Weights of a small GPT-style language model, trained from scratch on English Wikipedia: 99M tokens, 3033 steps.
Each number is 500 + 50 x the weight over its row's rms, rounded and kept within 0 to 999. Layers, rows and columns count from 0. Numbers have three digits each. The size before them is the row's rms in percent of the matrix's.

# layer 8 MLP gate, 256x96, rms 0.0735, rows 81-217, columns 32-63
097:479531550525479447432557549464457535432469514521507578484557471445497433575466438442446463513578
085:475398501549478549554525466462534521568485490505470552522537494558599486421506494457505516430552
096:479561489567514506466466489518445545488505490520509593444505498468488495510459588557485422553522
092:600475534564489461491445500560487492348503477508544522496485587438465409483485470435475573526578
093:446600443467487482491465526424433570546504478454428464519535522505494552566529431412432472546538
096:499486532448454532464517554494509465604542467377446564411578643451476541561511451555523591530449
097:548553525501515583413452464431469478550575574556418562504507517468440455521413449459547379453494
100:524559578467440515480449452393572589562420442547482513483493425537493622557531510472548527435516
105:478509523542489431434505548521490593521485460594513481589503584510570480531514540483530448567452
101:442503443486423591534466537448567460566513469488465525567558538473501501443446523506483579600445
099:470477407523528446571505401415449473544400514539501591469502469493488517618523516517428476401590
101:602484472510461539500483583462573466368521477467567525490509549494569544472542514464525515526548
107:546449584495460550499503452482480451467493449472549519584471526455486539518540483376485476475453
103:527615504602490517453512445485515535411598509463522486590530544533629527485548505478591510417594
107:582522496472441583525487511469502406569521427594458415416415530489589516459491535495445511441458
105:423539548472509459461594519556472441537611517504433472474469554530455508575445486455548489474460
100:556459542483483469406513477481572514481547521523545475417463551530517433410552543503498567627473
095:575457503528456439450547610475487551529531442488483467451446587580522463613581469525505532476534
107:614550422447425489527430541475522488517479605525459480461513505479449504565525495444456447478546
108:503498452571503616462505519553488533521471508504547475478589539507515512420485399459548406583524
096:501568526405485489388426506551461499527589451510484462459618483540540595420515457539533441550520
095:477484473418576491444519400513480565472477613573510474607539559478477484477500425542534542545519
095:536541481583526459484548556495459477515472493418487527538448486560485518564441436454551537441552
095:439509445527504516523485500453463441486527486481479469543464434424567463441517431438521481488538
105:487479521509549533555453441509351449395537546490576503560498503485542489467516464430478378468476
102:502564477422468491483487470415495523537566516526427520450500461485495510436461353515481589530452
109:449592552511456520526520478626502478505528469506401473483479513463428492578566502615544476515521
100:537389580468547504455507444593499536469420437524557547503552607467461457491372476521473526529462
102:481486602463495468462481463500469379533474563513525511553552446480571415624476443504534590446532
100:584505471407371437566490533516437487508484434527500525494452562548438590472479407490517456455511
110:511488531445462492491456550530588456469508523468495458515443451536434465442548470524556505446462
095:540451466563392416531452400502508513483498466490510514520585528544509438476578435498492523388477
094:518541548550475530447518446541391462407584427514449497557408600570376445546523486530453509544492
103:495462478519524548460591495557506533474473499422417412529430554517517442480581509504553466506426
092:532468604481554449468477590482490502548539549526423474495472455579514485558475568509535543525447
091:469484526447489456465495415497443601523583441607389528529474554527599515500475469430466481466500
106:504516546438452464481472491490495551483540448429421547464430560521515429500494448494458453489498
098:459534539359520550409538580523496504488451488531501469465545501517416531479538406545568520524526
108:504504572422477566504531508361451567451473509450516531575483544487430512525503388559450497500496
085:493544465511509414505468519497521507547487499579549486473504525405594540431521520521598464500531
099:466497544468494471476510517511424459527493408510487420582516548467497520500574523502505539410511
099:543460568540583530393425548448496434517451516424495552447455555451574518516513472544482495530420
090:520521390529468530499438566543517494531509500504445442509451452506549539569428449404479544511582
111:408574467514408512482421571510545525495536611487432474517442523527483526591430441558506494594496
100:528490429489487448492426557478545520511481417495545512571533420447519468534512479532508431524538
103:542503450490391491536501576435480456527449498545406448510488615501578468443487532491459500428523
102:531421507473473546484391487578477523422498462502445469532526569486493436428502446441592567556487
073:502460485456607466557559471371478417507537524574564525484518488449461512516494515522534448572598
106:429548506560530587496635476467508473422574512403551492466492524481570535479564519500427544510430
106:461440511373462485450447522432600527432552533408564500443488492452520538456522461545491423486473
092:502480498424499536546472539440522492523506439518534543507459553442458521498560474489397642540489
096:600467499502526440417440423466509609557506546444444456558543431479540536467530412508498549507430
095:447457411468438492444436437511430437425548516623451455493443501487498405429474473518514495498518
090:489482407559585544471470544426498467460564465439510509464624501585467591448445500512472443487613
103:540462422435455508502471544448510502468523459489444454565425499608549444448502422476543419539505
101:477445509431511430528490529447432485435487416529494532486436462561607551432583538415478530477495
091:450427445465546489513478600459456439415501499585401537497489466484594536421536373589523546512582
090:570365463488543544520467521476506441459514583447439563417519516556511504480510544516522535574508
093:400409485593540529467594539484543443428502527474581500551512488533525479522498558435410548388532
100:579485586512488584445522474365490502433484397590490580488463520506462524509582579486529474446462
094:469487513543519466437475536437490431444542519525501497451525535436434561560501525454567518609532
090:459507508500540498424537583501429482528578584541503534549519493569530504477508490512478429610531
094:491538478459422468520443480500522546566483456430590501494533508492525531623521422448627475506437
095:475462535421573564470506467519481454521445538533520568520468479452453500482580402490450452508513
095:459435564457510527589512458552605476513445455597483444480574464544443503514374632519461581541479
100:541528448435598557530527509482552393467549514527455513498472526490512478563483465448466507476419
102:506511587533551444482485526577612549506480534522573578480463554451466544413566427488559555473463
083:491553434451513535398582482453525481520441513427554489417407522517520506524511508519566408517491
089:488514499478549487484500497478395540532503430611524442455593452412488584629530453521552470511564
094:499492511467547566520542526583499475529492462535461477410437505351511434528585474443536524547587
094:521508497473473420447546462479481512449549567544452389450477484542494440555491482518528537518423
095:490420513514456478414496468481455507520520464493506585514572515505567513494544555536543410459502
109:540490502516462430517507501517525400565450387463494475502577420451542513441584488513570530477518
101:503485482476496512430508503462488535477533543523502578476512537459469451479498511482559413515549
090:379556507452608524499486481553539486593512430514571485480513513543536472425515513490497541463512
109:511529472569469439451539504527553550433457524576419450517538481611529491486539428489490481485515
101:464507474364517453522456430481514453539523560499440527458569487638406460569492409492446502478483
090:576462472425533545562510431506456481404518519486478609451446521502466480481535396522435448495532
098:555465472417489431501467550530490431449454550478449533502464480611595536475455509607421496509491
102:537575548502563541478577468477574435477536468452404530509520546609557480502493466536560568505479
111:503600451486475507521548497529374485542497534477519371394531384539417546496503469615613499426555
096:512508510546451529549465487581583491467515458404472575462491583517531495433507467541538522403509
096:499494529548544566527498560474462466518539553579481522488481527472462504467567487499496540533508
099:566457415583491437484504501512470478482520546396473482571568532515507500515527497494435428508505
103:539508511411584524498542453478456466454533490371557518457525506534426453466539492549409548457504
110:492547599455494492507509479477474428455539581491485449480462515516443537561533514521518576443473
102:481503577436514493512403528560472503490458560491495480559431456473629481498494404487538454481411
091:494568448390510544555551549441508472481536377456523449556493476471509486503511467487510486565477
098:553486550529430454441582487587467518545433449482549507435481470512485508494508456457462419464515
098:505472517480511476388448502495552440524462462529482475438475510519540469561427448527522559576439
099:435521504523479540487563430377517469415555526493557522513544399559576425526495505487482514519548
096:428472500482530460515524568496435587461524580591502434465556524492454520460524445523477535585583
090:546585469441529531489560456567533535412600461542534466460477490527542511539381450446533474457404
125:559473463448514454422462394437548582500488488472502403503517452496524530525498492536478541556449
104:551511479444562523543458554504585495472512470432538536455574535542478413505554590497440418537511
091:461450467468418461469528501480469541459418476628463600508485408482511502650455475510463494465515
089:479560545485580456492411520538425529511591454545551521481483447508536480523499507515479461514509
101:541512506497519526420525554465504381462473533487533519482553490515518517558512443467476553613602
104:383527506507519499459488572420392513583504563504500493493509466525526548410512596423546395467483
102:488437540468504434427432483476424399520512423578443504504556460472414521493510450620460522503505
098:451437513582567426537582434474498541455451494471577490541528451541523510537524542497497530486483
100:497501479572426448459485529546470487520460492452476411464526513481577511570514480367517592485542
109:502471496432487503521543501483415440530545454494533532568499589525512551536496516475383534482601
094:462551481572418497449598521458459497388517552502488494592396486471554468556444527520544413550429
109:505509540456549481565570427487455547504542529500434471529606619475513490403495344451472452556453
097:494587420470469522477521552557442536492496516550524527422516591558499492446449484444491493424492
086:469463496583602506513561472520541407608485532487474511508507530535505547460423507447449416474440
088:467422523452535476535473489569506515569397463430561467498486551511511540507563444532508489468419
108:475553482460463569524482503404481468523461600591532609490536481415499551491477454518496514460485
098:458480518428494458548499458454518464519425466416390513517527513475448506557607458497458460504470
110:508480454486489516470484411510638510502450513448439560508588505501498535513519492534461460531554
098:580456498507555508578471474479466495541484489481502517567446530449496535495502334513432457457545
102:506433475470393497462434488384448522433524521473435482477442557482542446537449479502535518538472
104:507498398610435448521423495552423531431552457550449485583523465539573492571527524423539476500528
103:491509451461510486469559494417484505461602473453532527426551542525558565535451525503467607557364
096:448526641509445450506462547399449521504460502488480602413487521451670463486472466471559569563525
126:529419497476467525502461609476375471491568556548427496482506482541434468564496458505508552526433
100:545497531521562440478554477548549515502559557529495554401510603490486405485542477429494550483518
111:534481530411481467419412528531472575391610451508456496489549571522505552529550493504494529464512
106:590491477478536580426503479448474487453523506480462504423489496489544504494463370448565465539517
081:480489473506542491523519432567461482534507391632461510449573368447503436531618415490519442412499
113:500584408430498585380490514498477535524455592543463553503540572536540452513591502503513426522582
108:542504601448492486421514560492506444485498475507577496584492514585549544462417404530507472471563
103:458558438532440398446505473481457569482594458502442539499443560560539499556580460492519486587492
093:510503523494508447456425458460519520595451474556500556439554447456470492547516502484384572541443
105:643432469470411509461458511504463492547535497460471589481409533524487374454578423422526509547473
116:554455475462357457500522546394560512529507442467413535442499499471563503571447458565517513444511
117:488518474548440575486508509538542432542576476468494496439512437439454489446490476438538511487495
096:531474463440560492531542513523517433490520497495506487488478499509495558521563436564420501473455
097:435513444420603497545468540458458479482471536536472451441553549607488540545622541469564517489440
102:503511562407496401488454572561536492449478454586468505477485518420535510538601442511526441487504
096:500494475442466473507485442473522467594404552485453547440472585519524501459520517347474536581424
111:485518464447422511485546499505534465505498541523437526478489537562515485503592616601569474596524
103:483491481453456502495487540482483482489468464509501512494399578375480554489606541576464534541479
096:448423525488455637404507504415512524499509475510489480481494535517455538473613495516511555581594
100:472526540479480535463436449481495583542488542508496525480482585492518531472567551462540417306506
108:495546542552504568422490499420487577409569529492491549476441438460573425525563559456454532470554
# layer 8 MLP up, 256x96, rms 0.0685, rows 81-217, columns 32-63
095:445476550422430499453400493495538556494548455510475567592509540458558615449583507474474578466509
088:547602474574486526529513480449539436455481480492484442508410495569555417487450485504495523456512
105:544485514449475535466454488479580519540468478589552505600585489470515451562470512540450459486492
092:452432528512505437537480484547562581489460485504476342470525490583547507437512509497570493423455
095:503449481493498565648577475551494586495568491421527481450498507594489482491463542580494472525512
099:505548489476522476370540533488533532395530519576606546488551523531534449455557436395509489464578
098:521497508434542551427484524542643432459540545432528588529441491518532484497485491462460503548529
108:469509514439540448394470460508557539492560479508464514479506419480433527543570492471388508515522
106:554483484531532571434434441495561477521530433525485517445507419462535473519580495487473594515534
096:413455564499569581607488556452574497434598466514426446537558479511477503425525500437523556572558
097:551480586430442470489459499486532543503468452531440524574646447543400489466507461444485463495479
095:499556521460483535573494488531469485515408417487524510511444378536432494603435466528509428449579
100:475565471488516580418482479472474479532533561554546569527461525553498398497550478484460505530515
097:446494480442467512519538471461477462507473470539521506441510466442481492465579543567398588586517
103:441545496542530519494444348491481531434485478487567520484564421588458507552492584485508511532524
106:465581449629501506539488520510487480480526489548560520492492449426463525502516511559440382566503
107:476506476487611499446454518440560500453537494557474480435529509480425508439517480405503518485452
084:488436535425549552641457505474487465465518547473521501514418435500465524509515483464501448545594
108:448439408485507407462509402504505591447480544525492519606582544492504482540481548387475505540566
107:503497523469493527554489541559538496433580612468440519505488477563534510515460517604401486503440
102:415490555492524444425565467471509514393466466540454575516558596453448504604541456501465510484534
102:550595385524520486469465450434462493520512481465420536571521633527468373556601594537570534556479
092:553505470498446397482504434571472574424481421553493529498522546471512458571548555514544540508472
090:517495534525466445450467520412500489467391510529459525457486434447458595500531476493483479444480
108:487440489487604565495580525555593493498446486492544508455516477456511377519507478453522578642559
099:507523507517509575500534587533487521484528440529487483524466500434528536604438459491523461570492
096:342432486491522504476511528564491507574527549450431463501402409376583534476488463523474479535609
098:457444484548524457578486528493464508505543537506505449578566434514487458579533543404443426583483
107:604475462556432517489448495646459481539421486489539516474479542452558483505463518504390478536473
102:577490482464437546420428475502503428454425522397530562499462488505440451480475545498563443503499
107:573515485505451453444451478432521537487584379455520563460565411480533381544514503545536541571505
091:533516505545499590509496531448536455447522568518500471488448550595481536569545575488565493505508
093:432569509542482539478543481506476458499547498432482475423521494537478420561542560535417559541637
110:405502576522578503535516478448495510534492521505501480534536518559483523555489529443542511500463
096:493570448516563482401446593454490505568491482555568406576501469460497562479403470512523465567438
087:515497473500346504528495492542533519591501544525552432536436482521481489508511515466403500397538
097:535484467480465438526526531509509444418397369599470555506505539450522456576554514496519481498545
105:520528518493518603471486455480655563505591510482439517483539516514472535420473484444516466451513
105:494395519524439524453453517492500500561527499416439493606518465547521512422564514493487551444469
082:544442468498528538520440485559489388498445500529481507568435432504535522457477514519550487541424
101:514499513452476461595455502469546463489443514479478593546511417568445401554447485539557466541502
094:495584545604530495418521470382504484429516498650555496552462514481532476486505524536492468526500
097:592460449544493403504539461509549595501460613545539503578549530544573506432421522381507512449448
108:575504507569510515403553439441547400601631536502493506573599435482510493423481562543461567474458
107:547603448531547517538492468470420470454510538520500556488465519549436534550522493480517501442544
106:468524478520444521437463531456544581512505474482597470490530476557479513431528460537509450434500
106:536432478462467536560468430522552574490477521504540593584506570456450439551546505428553421556545
074:571552508606501492525500425577476570550469406476528483471472377530513529467498519493492477535453
107:515468404509540475480537572585402488483467507545556415484501604486526540509584599454619515522583
103:644467501550540456525486468470463441525501465565554515464475580503501398550482493540520499469560
108:534444523383459414501430527488570549474553462510514522501563442549416508484569508573543507506439
100:474505535547547500590485485585540556456495617462504541479507565526425442459538446507455432530453
095:548471520524534516564447486569552476554494496459410379543436487383491429439451572515488399567549
090:522502466461474483536464598386480515453541488467502543555487459548514568526603556532491543360473
090:422444537539478504494502436564530463494568565550480473459518552456480490502448542537498514529530
104:489399465489583484474591478543578479527539491518470605514555404518507493472442387478520506465608
092:440463572558410468340465506450479518529557477543423523505449539417455491572570475485544439539531
089:559571462542586499540462587594557486463525506450506507527517513527495535424430531443467477539525
095:549537540515421469579525471528421497572579494513493514551535486524453441442468444456504604450443
104:446534499460478481437527447514541506521474517436561481558497427452471522513482365534539519543480
102:437522502483493440503500504482467452437502477562458538534558488508583542325518488524424474546445
097:546489473518493530468510506527435473439507629551532440503410511597464519540477539514605561540475
096:507518523454505452521442535468499447471353512543526464508468582474448544518612506471445504531609
097:542506507645515496562478483550401515487454583424487464466440438511597453546461508436485515522526
087:534525414429450499413534523475473496466427558478553507494407563549526532478544442512635380453470
097:417487544517522493478447521453560534557544458543608537497553436587488473443437530508516467525445
105:477567531531398583521441603566531427469432487481464534434534443490572447449574556559539521541479
087:520591538539479468502565414526487500524449449530435519483410490564550540494539476508544438527560
082:527458555452453418563535536571501571458553449461496459498336484603472465477469506505473576546558
101:481495512548456555508539396518588474490560498489502540446512486380450500465554484487561415554409
099:530477494529546422485556488399552540541474566499528464498604508559423461455455434519473520568538
109:519501543526449530505492451469493544529517443453461468478556553536395453468558464454537471606527
106:545598537500515484506549508474475430481424511481432447556509466447500518524574498488514454598535
108:472462635428529471474509532486540551533461441435562524425577472477536553496473536527511493417470
093:475478435538549523505492476648518489520579552589535523490524507511408475480445539591575471460553
101:490567519537506460563492453512517393537575573574497575488366528556473463396504461535455488542578
112:470589451504594495429475393474504493441397518514494588545472481611463576502514466418544527479459
091:398446468564503381438470550517397519458558486551477473542400458464465458497462545495545518521513
100:457461550370504432566491500507512588578574462464486500529578552527430480484484453528551499512548
100:561535502491405590524480489485528573513447487470580517500543455579425552457490480544529503442402
104:464507511500433450523538509519539490530495518471433540447560438426499447463508452450446453405613
099:486560515498486470611530542460476547476439478589515473579384492522463538594465527542492512530565
103:530466511502513456505566531573376539403622508445453451508532506509528446485484546512514435506495
100:495460526468471459417519551465552472442520532552479424466479530522594550435506565510618508537499
098:471515551491482536389523497469424538524525515554586454569440473471544563497515546436523443569489
112:522549464470447437462500381499550555549483408518497513519541507444467511522449597493475550615592
098:566448498459453524445507488552513460486438478527489584513449583515475449470499542486474374538503
093:493450484469559518537446412439525441556436486467463587384528442466504453549543537473445501504505
098:429483479524476440573505442402548470474522378549504424563536505529442551525528520525581444586548
094:471550523499543476515555536515430516524501489433445501521535542546481479564610470490529417580575
099:526522520555487471470494484520472537492428557547497479483474548516412487490525468501522385421446
098:513597510600545467512494517544519409555493519522443508502467480518465511471528484434540452493484
091:524536518605543438614620475477472488481545509501468564571536474539562492466496525398496501532621
120:527581503481489551510395520407499461490448519441484468541544502611436553589518482536536469485494
095:528506519514490532479503481492412512468448495544481502533399494540519555493498544462600453459490
098:470552471560414429523555516482451519447476466513394500626548496560485560533502402401502445494534
095:459455582521541528476473494552396593514474500518592590518465481543600544542438496459535523518464
104:536552477532516470556433488452453555546485543568449498555460399562435517464550440479484368385422
097:550555436557421392558508446545593430444407463485452438535415401521515499457484551482515573512524
100:480487452493464536485513596541544558475338517451443477591489532575467497564488484482548562434524
095:499522425507614584447515476413560473492477617466508535503521468490514414529500541491430538531478
110:502466546482393577498556568427541571414477469522563498549414525473635510474406497552459455567509
104:512576461602549515449534518447475535567524485501474527493578558559530436483523527468525520504532
105:476421564453554525506532430577522472424445497427501533496510555457458484466528435528489481497526
104:569509424586414413569509442478568492510522509551478380513536588531554509469475494457570502454471
098:547524455501490507595471573459515520481478517529490403427455522479449455458441464512456492551534
095:544455645508560409475446453516480511439520464520358438578588455524517508504518431401596502456541
085:590475532448486507459533509384581436528543471398564574490484487477504430483532533458554523452544
097:575487554581456494468464446459428520493452466458473497499464430445498617508519524524564498498549
103:419529525424493460521525524470433427491490568434542524503524538518491551522583442517501449542518
115:461473494445530551406482538516480514434554448489434571389522406472514504478487558537498520439556
093:530487533488517535476470425473537505433581578500488485490467543547439524440508582463477521520495
102:444489520454494493473538521500489480556429575534519533504521543546531511447468519385514540548563
108:440575542490583516482552468405517487448549477460518523683536476511439553522539493574479515506564
100:509521575480479492572528511424432424429514411466557573595470535598451439490573504481407402518480
097:478507546552485434507461445542494576391529600584463493454408564455543474476485567487538505558472
114:486519481454568449475541511553501511547527559588530550508502473589549493495344457552539509488461
099:471439490439532456547492412478556485479493538451554567457495504472486449475494442486458439563433
094:483586501491579449595415421500518493526551434510508510502456541548428541447621516516442539515493
103:561484489536475520413447480591465511495533518399539513424536508492500542534554547589479430519489
082:570519502584515429527542446433550459470505509508523517497512595466533578500551461492587487529400
101:547479557603440557492393541477553562514616585534455424517429437383556462545504463454499492473523
106:515518587496490486504491473495390529602569496570515479551492426564644545536501508465413494497543
102:438545443492558475402523561405551487479490435482457544532498542551502480625540506465548459560472
104:522444476486510534504496520516397433481509418435529441518598468511494485474398440565478542454562
111:419470480520551533535475497610535423483504397488536514572546469500538490434396478539541515465486
122:451559484523446571472540478487564495519620487502563516439511403567513582553434575577474506459470
112:449540513399553476493629545513453525491476564550592581519458477580529534560525525437546524511501
087:519545554490498541552518470445462561424425575549450503522571519525545403498458550497565465502475
096:476471458469583632535471442439545435480502459454599461426522627473516534425510473456467550482435
106:601550500444544427480400513451409495436503454544449401494504464520537562447537466511501462497463
102:526446538495555458465438571522444467468581547596467523508502422428485475549539532539587555477510
109:517565550393368440489444378534495513421468543524555446433474504491512555422503580555594486514513
099:514591508540505519417495449421481481450489491534394463518470511517471434520550552517470475468446
103:485511534511428487459393513556473511498484448494535500505535494524541611523525452448500490517482
101:489593454416529472433495566501516397524510598474554500412434485440574472573562444416526509523534
108:589621480408518489469567519526566505445434472496552508473534574444523494435458480514638481453494
# layer 8 MLP down (transposed), 256x96, rms 0.0703, rows 81-217, columns 32-63
095:473509515498591497459623509596510563538416397440498549464427599469482446474484633539418459458452
093:472447504500576512340510529535524525506628436546531541510545468512478498486512606482501543415441
097:529598481497492419561571480480471455549514493471359565450480526545560480496456471530485513516535
093:501459505617510503432570460575467452612471488459459540466483470430426475551555500532515479472536
099:558486487459482523585553504534492551474484528511460494470547428534437407477445488651533552547454
095:446443581467535517539532556493449522501520524475416446583410530437419521509521474517558505590452
103:547580436491496531513488505498501559496414463498532454488393525627405541533567524599532420513468
103:519548542442461447540584484453517479450470608466424464516442535488505546512428501470432416485446
106:458497551550538434476474490615494534511464460515566532547487481474493574458501408545499415517491
096:562513519573475504405493492460530546504487486567568420614425504446465460531552443439538587653598
097:494493499491536458549396481426539498486456600593598516430549531425479461534518624532318387492436
101:493476506551492524478523444502483519499509537549459476486481421509507576446504533448492424547496
104:547491492535529474511463529565577496544594512520486498510440364525419496540476526566523447523507
098:444527626610431516374550453496554472502450495540570516512524540483421539428505501486618540490449
101:468447499430482579465467525455512572511477527583507513540405561467549430564531480472537475529417
099:518464492574494473515486414495466454546393493631494501448568503548542550487533448493542514557562
106:445531515449467488609477520453365479580502463488531438568589498574495458508556526550484543519586
090:556441501380507494483516466500501519542425420510483518541459536382547532504593604509505570503591
111:343461601502483454538532497375531489506428458520595519553408545563557504473506436573591577520493
114:485546629610483510495582507472483490501435490437471584574471483427493486509461480542418504465522
093:440524473452555525486480547490545439490546515515399521469483506544501484466561478490536437484439
101:431565548459506487640469561488509547590508513582501570438488483441513431563529422545465513588504
092:515491407567437562486493531437562486517487525541491566525538457513509534575486476545460511450540
091:450534444480460481483518591539459447465525454602547489486548552505532584400521520540512515443477
095:381417426532467464571549441549541501446496543554559490383534566485416513510540534532490493564544
099:559531551592477483534483526540514427460459508446421506602527535535590474520505721512418440449493
102:556488468478424537574443491567435530415488507497409531485446475592454519435516568526500536560459
104:404505542494555514550465526545490522580479504443513497455527433497438538551524434523440598601567
098:467493454626504523615492563452428404590491403490509544528448543497388458489536407532442458619470
103:504547479489602417476392564497491517408442476479540452458492469567554473434486452465557559560452
102:480480462368563498515441427602479492441405555487538509546463582507434490562561611434525483438492
098:440558454559540531547556444497522528411478387492544475542468427559557486447415505497417568502540
098:517555455434502441555503488530507513511449530451523510514489444490425514484457662590513502432492
100:492477473457457490502555604604492472447523459556525524492555526445496403445501490541595514443469
097:475584503509581539560487445458501501513401566510505446416550488543500517564549431496507504533444
089:489496482515433435476513544444423551440466550589522457535508565537567411588486562516400508545489
102:452517446563453418326595499545564501503522502521521499558480483576449515530505483509427549459526
100:521560572573586511466572514451512505593475494494445482428538561487386495568447449529458494521551
097:465490471516523462523582595531413434560561572457441543474593463519496582513492501520488528475405
088:533508531503513486556499474582437512597544553479504438403489517474528403473577493515406516493499
104:617445497483473488488494544454611485628462490494413539478460540495498492571524602435592473468528
102:527506502440495505659514480595490534536521433503549563483530478468534601550493489539460498439442
092:491507487505515450537425449520522399498538535486404470519538497607469461519478393457573434396400
115:486471562428608567527511494460519574460475463488540504517480539518541417473464516567511482381472
111:488457426482448507492513475497493633447538487478542473461583460507488497572540489487521438514555
097:535544525625500497498476532467444487511482515365519512572512432515523491527397556473513529550455
101:571508489520576431514454480640560403459491524549548554531512452475435529542521478558443556485401
078:506411619485448445504508501543397440523481456415502422501474474521522496419513528518468549533515
107:540401554559477452355408572446482516507499530502442568511529537487504517525402509461395486474472
102:449535595558487449467395529501514512587520552532570530507532484479485473544426489465453392533469
098:593552550578470511393463452541453483448541457504469491469455518527522488502529541490508467603515
094:477504511507469469423473443554420454511457366461497502549485493465488483586518504505427519501533
101:521575509504555554534473505515581434529454480414533542412573534414589423510412498425553490531495
094:554588496550510529505450563538448546422455465480517372517535516611488535470475517502501468554484
100:520496530470442535439503499579483558483476571519457413590499611520486511588422531506612472435477
101:565448439466573478420519469467505524454441475439531532419459503486510506419490585484484542469447
092:472491596434556564556566583462354460569483532528459475400478526423574428456513566424527510536474
091:475577512540515468411487485481427522447528436487612505550494524538619420455481569566596545428461
099:494486462486473422478432513451548556490490495420585606470432460535512554532541563567528493522553
108:458464539469448477495562468491488465567482487455520482488434543468453452520580506541472441533516
099:510517520507505560542481431468546524508537523535511486612581417538484523513459551504463508577474
096:481534421433504466508501558498493544529586463439515588500478514413538577529482464475484481502565
094:421468533475557503590474417480390499475477418538487520456520555542497480474511507615512534523587
096:490554493525524506457572502497497392482432602602559547507471504518476622460472571520548500423562
096:446405510513496479488512489501501494480520538528547480488546587534462494568509493511514452616454
098:566433564592475479579458487522456466556426549388462428495455454565430467459461554482559463575456
100:542501534508521495606509433477516535437534518535620429568509530544533486468540498493471543399482
089:437531445474518485602493461421485489494522540499541560522436524507470445523522427572522588472514
095:558480520475558483541563526563401522501536497431604508527486492554491431594440452461523467493528
102:517540381542478512599573492511517560496539517402548428494356576499481423518456555498463506565574
092:535507529498466461490591501423492538450455535546517465460469475450535549497509497623440599555475
106:470545469412491476534521495412450534504512521490519560519487572507472531492526412430578462467537
102:546552482427411432479489545483532450453520469510511536543453513448607506496400507504527581437470
105:506443415513532448579563564424498460454499524428470564478537483554452541544455582472507502480530
091:564506494533590456504431510432483504499466510553427453493458523558461482558499401531461453481605
104:530464598449511499489450494525416472529549515497473432551540578458597489536480512555489518534524
109:514457541536411531562543542520530482483494409436466581542441504487625581517482549493515521533481
094:466505497454555544453526422496427481522578600495491592586460512503563563518488505548515447624575
096:565490494452537428503482482486524488409537469457541453501454505517539565452501458451499498455484
101:538446476640420579523440520524531457493469511513589566532444491519544579485479515467559517513422
104:580482537511555555594573530459517507527533508500403588576466466527476565525369429531469523508439
097:490464457508472471436492471530503534534576475494568523528557515466590543544523589546521509503493
107:481384542492457522406404556430518522524485404478520447501516513572528505469559497432507462512593
103:520524502523407507631568501513549532531541466497574511573443462571556484458506503446490539491451
098:499527562495501562523520540471458524454551584429524545598541488550472498478492454515475479488447
103:474546530523507559626525556484466476501377465544493477435447522512509525470438482470488608514457
099:386431509490497469483496510473487455578459504421450556482511513478440518431492489479482481534489
095:586535500538556461556525474539570586473503442602572454543418558524594481538498557525429501473420
098:468511481547554450473587449463484509430425503458468532450531500430610493574452521416462569482496
103:573470439430518460419463509501490532448555431515464467401603522509549437597540529537467452503576
102:460414532448503498523493465430517525436530425437466515531443514442590481417502508408491475457498
099:518441544633482494568400460460492413511520546457536528504476452456482469631523515549598500482458
093:480440534477487639516503488516496542488588552520451543528485466434496437503487484511500543449421
118:428488491470551504480485490471479515464483479429440526477453433527401531511490479555567498530539
095:542515462544525513513489530487562560500566487515463520443541533554501515512494558488411502557427
105:524407507504435488362515573501463504469460517443469595506486486496451541505571616570512473494588
098:485530512498507461595460578531408505413476481479470534466521442515541440473459397517460465499435
102:487422527525519493471589456512415505583434480558527477527455507580430522494448539466429440467500
097:516528482476541497487618509545466431573592486494572521565503490483536482548520611437492453515485
100:544505474509500510496477474386561598589481539478551514567518596425547492466528503444506501403538
094:513468545528448513484500528511550459429542433538429469469479469545482503548528388463572580528494
108:465459487440459499359507546535533444476387539594433505467511504422507461460461537545538416545551
090:490556501462464513391433481452549551483549492495529468495414520391515458534496503426429425548543
100:457579489476377486535476545527456505590559510501463495465509407496446490557549541434590527589523
099:482427511436479580537537494558496581532574428480441487517508486454466489490452498565463528470555
094:511483515438446504458582467611556419482515568536488537485442508529492500373527503486568429540494
086:471535440610511642550530465547627512466426480531560518496482561521496488444496608530524489464450
091:544524549458382400501492476370532557510563424491405551525505565443393393483525510503508456453541
102:563396461498469582483532575462489494428593464436444460579458497523467505426482517486442530639420
103:494453484508456475493604477513493484593457479424438463479527584499414522492582471409453460561494
109:522544473516459514563484467554397611512537516499462461508597509465467569525414481485512530493529
095:523551468537458592486437462462544548460436477511500479504492528522578572499559486476484589489501
102:445461471488504385531523455513518476448510416542530494566435524428472520574444543432503406481504
105:520453521508477501456466491616479492549498541475456527407487434523452546555537492452482571556545
099:514461456484525492547484606450480412437482489546503559541524510545539548481556472410443435492454
097:426561530528530463502512559556573368472503539539569481586589487531489406559470459460414491506473
109:548504489478477486531513461530453466499508516486499498436611556506496532496508467438495539526478
102:459575505571551544541554542529597504463495448608523603526506442578499601559498487543459500449572
104:498521478558530591503436488492555470559531507553349536438532506496437511438481442509422550516447
104:510496496526478509538526418507556451493556488571455433507593539422551475432554495477559552453444
085:429425503559424475399515542488455429591436543542472558480524593487453465532473437656559495533615
104:495543439487641532578443516565498578487569402507517454547542586519511528462444428467542494436476
100:452508569506549510463508529533495468532449514510587556429461533461497477414425518515504564466515
102:521497562462434500432433518421583405588564482522495544564454461470590505521491615523547515532509
102:527452497500515408460475480492501560519571514521448601482416461460497487511582447496467505507346
104:542511478526518503510562464381506483462505443520537568539535619474402574537487587594492535572491
107:507481433439502548448481535408472500477498568372546431500510480497541524490510499510437446513528
115:572511548462465483566464515528509422440438524443424470455418460468531462560558580599581494466509
096:533444535525479463331469543507476498531515443582473608489456558476529474517439482492508519517461
097:488517526560468487508487512534512519492478477495489424528448436516523468612477564538475439450455
103:512508557382434416458573554603492515485449510524500541508490393542447512521506555423569508444502
102:535479496525400367640584502486568542478447484466512400617560487558516528599483488485467535459465
110:526571514528581445427413484421530454550502540535461501497504493447536517563544557596519498488595
096:496511553403523488437548529458459514482465415462581435514515558609556505615523473555479566442466
102:558466406485460395610519441492545496586500541420509455487528480580467489494499449488479518459443
096:506543484425474522559566450638594462558492483454505517549491531540484422496446486501502624575434
109:524449500470483414466609520478374517501454535570581594486482470564578579584461561551487528561571